config = dict(
    hidden_act='swiglu',
    norm_place='pre',
    init_std_up=0.023,
    optimizer='adamw',
)
Each number is 500 + 40 x the weight over its row's rms, rounded and kept within 0 to 999. Layers, rows and columns count from 0. Numbers have three digits each. The size before them is the row's rms in percent of the matrix's.

# layer 8 MLP gate, 1728x640, rms 0.0318, rows 668-735, columns 120-159
106:555465502468518453484517525512532452534424521521537566453497472404523509541453573469491522544574552450451494478497496489
118:499455508502496484556512532480494446468449478526479517447501477581522559618448539483534481495525563444502536463529512538
100:455460468510455559578537459518522424445523458550519520498504563481520563445442517480516514534539526532505495445551411570
097:568502485510500523487547482468516563547485532516579498538481459490500508527509461484507541437503506475493452556494493529
103:477478433544468516501391477457495560460501451520509411494450531531469505492470442473526525522408515434458486525535486521
100:530455492477536509433542516450516439569555502480557501549530432521474518546509469545507517531503539490425515512491440529
099:489513564473482521610446485506491559511458578507477580454477455516491464433465537569546520487498556450508488518502528452
101:475515462443438466560556540577523522561499558497504527549500483497478523492471500584483569529517515496435454526515527484
092:525503468460540546574488562484473501521480514515535482536456469472478467489495435538479570507464511529508483452528495464
100:510490489492488508511493518405451523508478513548555466527486426444445561504506583489574482483544516500534433455505509522
098:407571492536520555503530445440569470531538517521507469513450485452502552520504524451535511490509419542452546586550505439
088:442527511501552547520461397472438488542533511508483481391522540458482502497547460526484571550518519480493548564488467491
102:509556494499476437497496465511476494502431528502473533402480480471546508462507552475512498525516519505520572529463559432
098:467444473462520517513483505520505511575469479503451506576492485536528548451486529495493457507485535545508503455517501519
096:481528463481449464475462498480449500458489489509482535596530509518520551480450516469519495505462517526454498477537634444
103:536504504509550384529504504486464487489480394471551492436482490523550500533496605472558514467567567460453489492588564554
091:615515521502516468482520540518523478513542489430503507451495471538490504523473530492527452490503557539528552511503485538
108:483500469444543538538601567473524449556494474521481538516466485487520540475571529540539510446492475547446462441494539492
099:503500497475410524609520559504456456445497476539564522517465480520521500456544425442446560503542455483448496489540556516
107:434475492514444503506509508439540526523457528521439482449441454510540529540535571455539524493469551427535563486553497414
102:506551553449497509527505500525474496480456458494482541511514522557468491505502452513545490465547481477499446430505425406
105:495486522474503540525524461560489474491460495536532475490550492525505458539507498501479541503566557564506537517532561501
104:461473467528463438461522518561489429532540513472494440449503540490513482532533606505416527517438532502566474482497456512
098:586507486535534498532484472445415494521455430468458451523500540409529457484489517522493509533536560522452526506454517517
107:553491455504499507487491493435481474514514532575528600440483451499509554472451556492461541503534540538497538538439539464
099:495393460439559492495566502474487463465507500516479487525519483531455532459534540527485507511538503485501409545508485423
099:524485497509463536496558530534468552437475569496500493521493456511493518466532575526452493453463462460548483487488533509
100:505560547557440491472543469509462559526456488465441480488538523488526525478449452517458493506456505453429522386440493478
100:485438471517561426516421440535517483485471514552454561530481474553543518479500524466523478449498528473498536530554508518
108:493487473420474534505520565541463590418510484475507516475427434507497558522497565563427551497499510538485489472478509480
092:414469499563465507452541564525545523578486563462573575528530518514512602534450521572547567499490474525486531453530504543
096:445456469509562534475525501472499620478448548422491504554470454561470607478494592484438529429464546494544483475417485532
095:486420396484508516486513513558496520435532468522521589553505483522533544533498562464520530473495507488517538580484482435
099:530518446525500507530453515438485446494485495479635462550485514512466495492461495465622490590540513450472474433499444469
102:487470504527541480517513550565540502538510483537512546535481440474459536578507473519560447548506487519506469516491560396
100:440528442513585447430478479472485534580525512516474557437483541489490552510442527525532525524548537487411532458537507465
090:542444498544466521456483471506443495471466519541569489529517416531484542442466532504498472443458478474515440466490535464
089:477475507465403495448499520502447471507513543490522487455478554538434477483448494513452528570491430470426460452458487572
102:504509486554394429454452502506514504491577432495519562459400451500462483516503467559513499507639476524523517485506527422
095:540574529534512441514470513558537531527546542366476497527552471490577544531476427509485529460543557486523449545521525524
088:455573448431537452473531464504476560539490604471560498567528520452454498465481482427527478498543522551494413467488480479
096:473482464520445522498484501499502467537508431479554578529427523454477557524432462571530495390523551529463496480470544545
098:538568467528453507516488498578551466494478484599514473441506487489530544525528536473503484503519530525488510570567438571
104:526479500536481534420484490525545484488593548466611506509521523426488456545514494486539463491548547480528475486535535507
094:481438486539444513532474545504485438574474486560511543498474491529539553489507475467473523490535503495484488486556618510
100:459558531450520513496534492535515549535460479507476503446456467520465544560460545497535454448485544483404430519523383529
101:533439443462499508565476528450524500563496467526396512544533481499573535483525482505570505517514582526484523469543488520
103:467574470444451476532525518561505466467509500497430557513442489527544540519428524485525527476556517461492510543500522510
118:470478417497481512479536489461580477451439470532509572469440471484502535489477523447573550468521496502463488571462579494
100:538455480503439543483495462513473468467474482470521578459517495489496487475481523540528628519466520434493520529543534560
096:495450416459526517471475513440547552483498484520499547505461556464520510577489489449508493518486560528537508428478465434
098:500498490438564532521528519517452568472534492520439546469476479457504535468511454509406520500483483409488506530479588539
102:484461457497523546472523550496486538496483486540478508465583429513492510431409444526533538434502541537523517481555559540
105:536509414473450518544460484388485511464545506519505613519473464465518545511493449543561483485523534496442492515489457553
097:473501518529538517484574503536527516528537439541529436449530442519561524446505507472495478475498563503500506531468498532
098:510435503485455488498528547510470481510596502451521481579528485536423434489490512490495509443444452442604417519528492447
102:544502583547459519515474457487482510533540490521437535593497495483517495463444500534468477461461491463551409484463575548
099:522544571505502543537498500515488516528517496472493505491501456470551513551441508495483505482452504500491486479496486509
096:530496532503486471425536556418534479454490554556544523583461505494549520468483472544554494482539491443539463499558508479
098:591557459508507502448544498492540481471467476511516513468529442559504521537551490464575564480511645488495566445541532511
099:515439463449515541543484484488558544448591590531505492540507464513502465488453466490515458491548473515467452498502398535
104:459557522565455547486489500540541480428444553504553597483496545529510491488495485467457515511560470502493498467509481482
101:601535498442528528516546515576510484435523567495532543492440528461516462419549458503500527540497500450520506463502510474
106:465471474519541459591454486448496433570480547423504549497465518483528473507485515540455522505509519491480527537539507452
104:549519450486539436493482506581482534533507496572526593461459430415512578473502552512528614513548489550397550480482562539
099:468529604457542543600516467454566476505469482464515480480427530523530582546485521523543579545531551448483464503521448530
100:448491481484443497487513509569576521531517441551523467517538491519556551571493502513489480530475451554505502515575546474
102:509419543566525448507527539486461540528507542497539462459495478517561434504477511491546516561543536491434509443495435493